python train.py --activation="swiglu" --norm_eps=1e-05 --optimizer="muon_variant" --decay_fraction=0.703
Each number is 500 + 50 x the weight over the matrix's rms, rounded and kept within 0 to 999. Layers, rows and columns count from 0. Numbers have three digits each.

# gate: layer 11 MLP gate, 1024x256, rms 0.105, rows 416-446, columns 192-255
# up: layer 11 MLP up, 1024x256, rms 0.106, rows 416-446, columns 192-255
# down: layer 11 MLP down (transposed), 1024x256, rms 0.0759, rows 416-446, columns 192-255
gate416:610503571508497473478481521456503543459552608493430457481462471431459444549519451424501492520378588443495563438566541510570370531560491474479474519493455518460457507500592526422525489403500543
up416:415574479551586538486534584594382503576492479382507510524412511433552607511553526533530590464515508498492554527479494495499517562446386499462535533441577646459483515530480496498476426440540605
down416:441491547517519516572446535452511551478578565447471485508494420436486511529532529465473445478475535493556564375446475536507571585524428468555497522515453513469442511470482463493456503481566496
gate417:562493452479441447449545534466502564512542523552467483553518440526498564493503492560534475582506443571605449493503482457479396548534519474369544601567442490584500521482579440488493541534522448
up417:481537407513601464443487526451554518542426542447487492555579468527536413543540434435459533485412473583475477542511481498516542463475589532535463394529564472485611432534357509434415487531545524
down417:547505516598447556510507430476529523472514384429498580552392556423496560546462486510487590509439521538452381489417377494486497508495442570519485503496446383482513507598428507512456530566490414
gate418:545561451627535566475490547533479445501537498517581512537446507545517529468501431581496552522566497424532569552573460512413465605518489523498554552402415545512460585470560539459481614507481457
up418:517497526471542439553569478533432535525398545420562440509679462422516582487442483427546441540468489484457531552499527507527469417397513535582467496391460518567466648481510530505479519550509461
down418:560519523597606474489440549556400520509483505587351512399492465502437520470468498461527516412563610488490628500545501471492435493468485507485395535474445430538521445438492449453428544469516494
gate419:387402580494358530454438456460499548505492367455442442469465534514455489551545504438562503479519571463512488534555447511471490425526457480393537420595554469548491587525447441556537555565465500
up419:535514471479597468602575481382546485512504510490591486489484501404498516444537515528472524479450500456476487520575589495517563479442436574448536631474501520494542537473497552566485453534576491
down419:529530509514543474576513539474446491630530502506473501445410460510490566482555539446495455422525531479471544528573504475540514446519391490458544539468502561562487486541461417470460475425531375
gate420:510445489522460589472539457497524504563504433468415586508450569636486460430467463455501526546586443484454513569540540501447504499445553524449472550481512485544454511508455475403448470465507456
up420:549528540499512451448492534518429503537491486559544534444570537529551559496473440542533525425461479445507476523498471550408488480526535551491534586526536476550544470453573354480485462461440527
down420:537559441424558508468490458534506486560392557502425471411460577439569463498376581439445502512542530581515488490521528499563521483500546448453573474568547560456540511485413586506457458529494431
gate421:415557481571543486422482533493484494536560558500476496583516478500507460379519425532474642355418475513607532485529465440483432549468581540527550480394500469585409536432482502519551566486486461
up421:547527491519430583493452571609500570445441466362498505494421557451550494573494532528416495404507387525551423411567579510520536478507500511472603427522425471589520389570478553559480440411418499
down421:498567506447476506406519613511449523531469533401519535550482496408503429523463494528479625427449435498513509429547500481451533454596575494546594444448516446557499555525446550493499487497448587
gate422:436546493570514489540411491497531474514471506488520442555490579540546465449511555507417474440500534505548523525526463480461548580443475470503472470453499481439502537459496528538480583534496481
up422:553479477499477443496560500436584544579577551471506498531412417513512483464479475428502425502497507492450453448523463454547459464459570518372468487430481464475475563434422511503500374526514501
down422:478440455548533484449469401478540490568434444472525401565503491531542510416511578506429522482572582518613469565442489551529547527543531503521490449427512499397482470461515452478505548510487419
gate423:510457480566517570501521472406459507480449462543464614618547509492517514443471524498487510532483489539491520559525470426545507499619455423513553478524517498498558494542551434456576499547560420
up423:471491496473483501499574583506479513546524475493559530386599524636574492502434469543466469481582425607478528515498458515575559461530550525415517486409415428373493499555536523476498493471491462
down423:513432531494565435455537432532576558621466489450483537513545530509473496561530442441557497474584460541414505472529538492541570452510498411553525399522474537408595462448515481470466476425456483
gate424:467573499515512494542493504426508526541529438353454456524471571579543585548449461450476552467542466465443535511468539394498494548488406496529582460504549417521473469633525479581502456451562471
up424:526532563432480490401458469479485499531465441444489475509488490596498513480517604538651507419451475472505386435488413525520627429655521516534598436530537543468369434453491511528507570516601450
down424:453527575485493397567422500560537528452488388547424451524627535461544460487489486557499478543539465572587482452511600472543462452502447531587534518434555520501547564559470528491571452490571469
gate425:521583495542469503549553532498474536487501514506516431448512473459560467463436499500503442550550459464537584456489532508503442571493433396400462488497522524519470427599582465413495533540516546
up425:436585475474528496486457527463515565485465496413451439490518443513505505373547479514498456562535439452563558499463485548439469504494594554491548453461434578506425496463499522498525487501345612
down425:480485498511530458504510432470573465516529535502386466448601567480542585518547516450527550481523450526532507518392490469498433449606571574480442505546523571462533449452574537579490408487503527
gate426:324483439460442511497400528532472477608513517591478559461521481534593461473486451458455538528461464418394543517599525483523469593534477452506600503504543474493540490466484553454508572570599540
up426:509571577465469523495449564497611360429470493547465589458542446534487504426492523487449518446525562602517447445475522471409481501527496441506524396538508532490562515520470535468506512464513519
down426:487526445522487475405442460522553551492524547537549525469472477475458518555478428515397633521515511500483515543469454471580583433536344400515546460478383465435453476568516524492431574436518494
gate427:386459503624472499533530498436398474545475489544517531508438463609435546505556482542498494524530576509528505494464435560455571457541514506496503485369429487506367420597524487484449566424450455
up427:496564582424447493494517568460501406551560493455500565611498538467542507442598464517513484504394502470421470487498451468508599445445496541521503602498504478490498541395457547496404530518527537
down427:481538502374569482477474517469439466409521495474472526557501435510538448351499525486521459449369484487471524497498449475623461476540603527537374617507566518416602512441462538525546519605450513
gate428:461566485579455565461477431381427435536479485412464482446458419568488420511602468509465476503526551445504460479401559489479526452505471465429482468492485420448572657501433555463458489485512560
up428:400518497575509507473427508513432511555525390508491583567581505455492488586437481516537459516430493496431514459539487533643515446477445522463455533564663476414485325410469492517498595573604558
down428:480462463533560489457580481434552420537516540478578536585462583471495475466561458445574457472491537460452464523482542524445487535446492532587494563513520428604493528544475531538426486530519446
gate429:511427490576517542540513536497463547450533491507532452553563489543497419491492440495517524444544445483495422451463613421509581572445607542481549462527455490537447445500462443441430526573579459
up429:455484499452382494497542450431542449430511593587548527607495511508485525507498522482469522395475592541438458489488499512483447496466482518552408518492480564531471506464511478501532534439458481
down429:458466413526450446514465531467517464540490539535472469484491517559461513544494472485583565501380525503462554547567516469438537481525386513444417518456506528521498511509496531481542558487494541
gate430:514489585452482563498528457438453508475434483438430539573499599539613443480502489535394484453476498472513533555505481385432417479439561517385510444479526448522440432529427448523493551599535518
up430:535438441504523478386553498494399470539451552496427479591572501461552446420497560515345462472343437480524503486505526529540493508592529520464452515461510442517530432523448447490421482473462502
down430:494558527498391522545500529421499534503509454541577538467432549514500529534471524451499468557590474495492579535516419425439404553563479491531469598500598565507487443576538500489515480519511435
gate431:520553507487524539549450518426468487463494485504418548514445524464475501517457549513544570524560474559463418473413424422528477568429524442477526593539482431496473506484495482530449578433499546
up431:520519610490506408496461443578467480508503398450563427459507516560522524396535569583425456565473537442573500479502482537462512521611460495462435548575492462589521431456530569514529467527543506
down431:454517467457512502468512533506460504526450461505513526552560498504474559575513544406491564531399505577561564483516475510442533468464473443465513527552573490600465520466521557577377449494424508
gate432:451525475623568563448502543411523490444484502492486398453504506577545459486502479523532513491533466504550529414530562486464613528583580495500478488464496453532494468517409471465463466462589554
up432:399477500543534499565516457445468463423500547436550393617510503566512459451517353497571503509486437450476475513556471640530429463452537477542468436554477443556557445515445542471539458464481485
down432:565505523429472508443463492459438582434495448556516435562469413459521590528566459486537473525496432498473463485408415475518514499536485497522457551359457472462500472574444538586518533571536554
gate433:448512564505443501513471503461435519622532544402483467566571564598501397496522531561459515548549540507443439492485550497476450515428460562557545522490496531529486644380485572511592495529500480
up433:453447469549506515549523579437584472549512476432477553607529495423507483461509482410543536567493474453515484467453439535529499496435470532505565597487534462530435470559559605459553529524486401
down433:545410537497485536489581530423464411574498462462489481461566503506559448495510450514457465585539423537505423539453485456516476434524524498470444533532493507546586541494507510464402451485538460
gate434:463565449574539538490544467489495468545472533497425508508474503568497435541487572428476496483449493462492566522565477557476563536444510462468480501505419494452438589494487502515414507513551503
up434:488510499506509516496519405471574540519562587498544570585493497529513475483406538407515493594420535500465564529544460455488515547498430444475510459546541507577520465464441452458530472505493490
down434:506514567475434544476486514438438484454452537531532576570564600450521517495528518570554421488519525465431497602427504470454491475553619432564547469554553427509463531500585491511453498569497471
gate435:617527507511499506484500600413477463573494515488450514471651467484421486485555490541532521541409544526534502495460462535403451461559515515492437444409436402516500495527538512488532513591448571
up435:563574600412491509547407490576414464552430459416454511432420455446528482492525460543452442398499402507568521462550520510522520481538500467403516473464480483480476471480475543561512527478412382
down435:428543464506516435544585452401487590526502487473500526561535447528576467483467422574477530425500557545503528428512559578448486469449546522658527514479583524495417388423526527492578600472503455
gate436:508446469471537518556447619474434548502434513538525508507509572568474542486546489537521476451530500510545560484524555485411457522504503431485449490554452440486536498415479450482462555500523486
up436:486405543477588516526469502599494448439452438504496460462437559555487575551512524558568486494569502542484526514570441489500345578478515507413571492546457532561524605553562451577454483423480580
down436:565458499479377489533451548466397515481443506522577460590519417479526478442483471524568520517493572449465509454619486480523519472558528512474532520574508454530573497500485566500435543477564589
gate437:502524403491475594487554537411490580488481580385320491482496450417456595533479480508523507538396450468553493420522583561560534509468548464430515417564512493545501437505484509502471468458418489
up437:490512456501513442462533493387480431523424489576444509404567542570590461495516461482475508426501519476516548508548547511435457547476491515509449531424497595497516512606392515558378412508479546
down437:466472513509446453552497480527425500481489528514544554567407483512552441490523492519597432442501479488505501518485556550527452536497490586492513491491504411538494493532490425493519501496491431
gate438:483523530514486481407468442509461476499563454428444425488513418559477474579520436517568576493562501497464426572506441548437562494477521560460491481456450473504496448537450490550493628462509501
up438:476440458499543601444570478420493504515518469527492473503419560443517495547601423487470469429526530438512496527420450521529515401566490484551482425531455463467494431486492523453556535554559591
down438:537540446497547520490496585501421510458434500412549467493542571483489501493461534482349477502522519534525510475478431446536556537576585465519602517473456523455445548515499437418473556541598528
gate439:388530471493477471560508574509533462454537534494486436490474440503492417448457540416486530483535458485528487446626466424466460502466541534527490441533522499502522582478511467524481502546554532
up439:440528511456457443506543459579486573530526470541497562461442478471396512495478464540466480493502438486427572502492605500505553489502514524453472498506514498408599523498482542441423560575530525
down439:501515463423550518470504476472543439521476464525400487512498432548439427543485449517522475436468562529517544509463551450555519434432476450531572576566542460599478528589475431580529521524556405
gate440:490522441508413468420522514470561462533545500500498472511479476426524479461579566576481545420529473467551595523533509510567486605477521432485509484523532442474494528513466412492422515600481437
up440:504652537483528455457548599500500444566457535521548435489473448454413491453560516478507519621555462462562611458560524550523410430488556590374399544446544619503507535487483468599506518506477432
down440:538570518507439477502411497515420592467463481493479521552510475419475452454472522473570470474496582526565476498616497552511533386521585526488440549441436583528465453538496514498504534604521459
gate441:427563479490413470479440455473455495494541484406454547438454483512472538456486480575535555495485368473527495475457413546586479560465472469413463493510498526488540531491426499425520406483509498
up441:607436500479460486510493516462549499505572394506502512485529569513475535458622481621392490488524465577508562459517546529626530487576386532495452549491559544504450442423453523595420462425457512
down441:565494507506572540566450509515422569517472453474571524446579434530555493439470459555464628481422539519478534569536446496431477476447470422380492612523557434470491488495533556534422515520530480
gate442:540557532531494451488476571497617475536527537503414521486533485481515548548549540489523443457503462489432495397527537504506451473497505497559583474455422439565499449497459531487533697477475452
up442:610573472490536509600540494542533449474464489430483520437467530554513437519631526418454523613572486485550402477503526541485546471515482580534553490494568530425419540496485531506491475481595506
down442:534480450452482496504483460615487437499469472584586591450436490531506579385457533492553560552542440601533453602561536521528494515583468466588353468571498419520548558566493448479592453466570486
gate443:467574365476521488528465521485467483552563623468429580488510441474537566446505455541510473484417483584478541597522502466529454501499480592497562473468616578525526556568492566523512421459515471
up443:491535500587472513474465523525633483460497530476497594482581486510520524509439536607467505506519360551433427437518560394453422488521437499486559548445503574505581625520547484529469537501420471
down443:525509486461468529641524499447576413469567514524423469582489489454405449493588478615522447435497507478509523419531564564509399543490492468579465528416566486459467556593497459582557495504537457
gate444:398500516513489521519458529462492406522540570546582530490454502419507506448424452465454574489517542527524564455498526446448525548454581513469548428437466477592525528537444528509644501510406479
up444:556567454447555493482481516469533476484465465463486577376500492506485465418561592512458464499532539477473471426544589468437513498542517513534421488500512440607454389442481543569509527515610438
down444:449545520557493564532539545495495431504633536386532412465565380543509460563488459499530533487561550549531494540488538628508478597502401550523403515552516511488463468514503474545587533476436585
gate445:454468460443491455535525429436407484557503540455473466511523488550421595493535472541429566526521502519554536507527518511531511531571523537435528469495484540570488421463519547521494515473429427
up445:575478477506505465583461457488552481491552399505594577493453507530587516473544518540360433568532511410527538406424526464475464496452420521574507529506532551500443431529494386603508552583580437
down445:405531498502442451512523551546437456472528447506484540538434473512552437435420480414427484458501466535561545507410500490515507512469488533452444480448430583400493526510523462451540493490471554
gate446:474482523539523473500405592550492500578434478469531605465447521495567430534512445474554464410502470584539437580594511500545396506503570439415517585536378447483427462510446480469528511546508550
up446:406490598486531530534467585559559541493528579591465527435526476525532543506495453546446484466583457512465606511517532509530487513520530520482419551522504576504550447524461487546508501509527608
down446:483435519460541488554514495505421540369548503529494541510518553549506508471510580489467480391545445490584497498426649543572548539458494451465408515461479402483599556525445463524505520506504562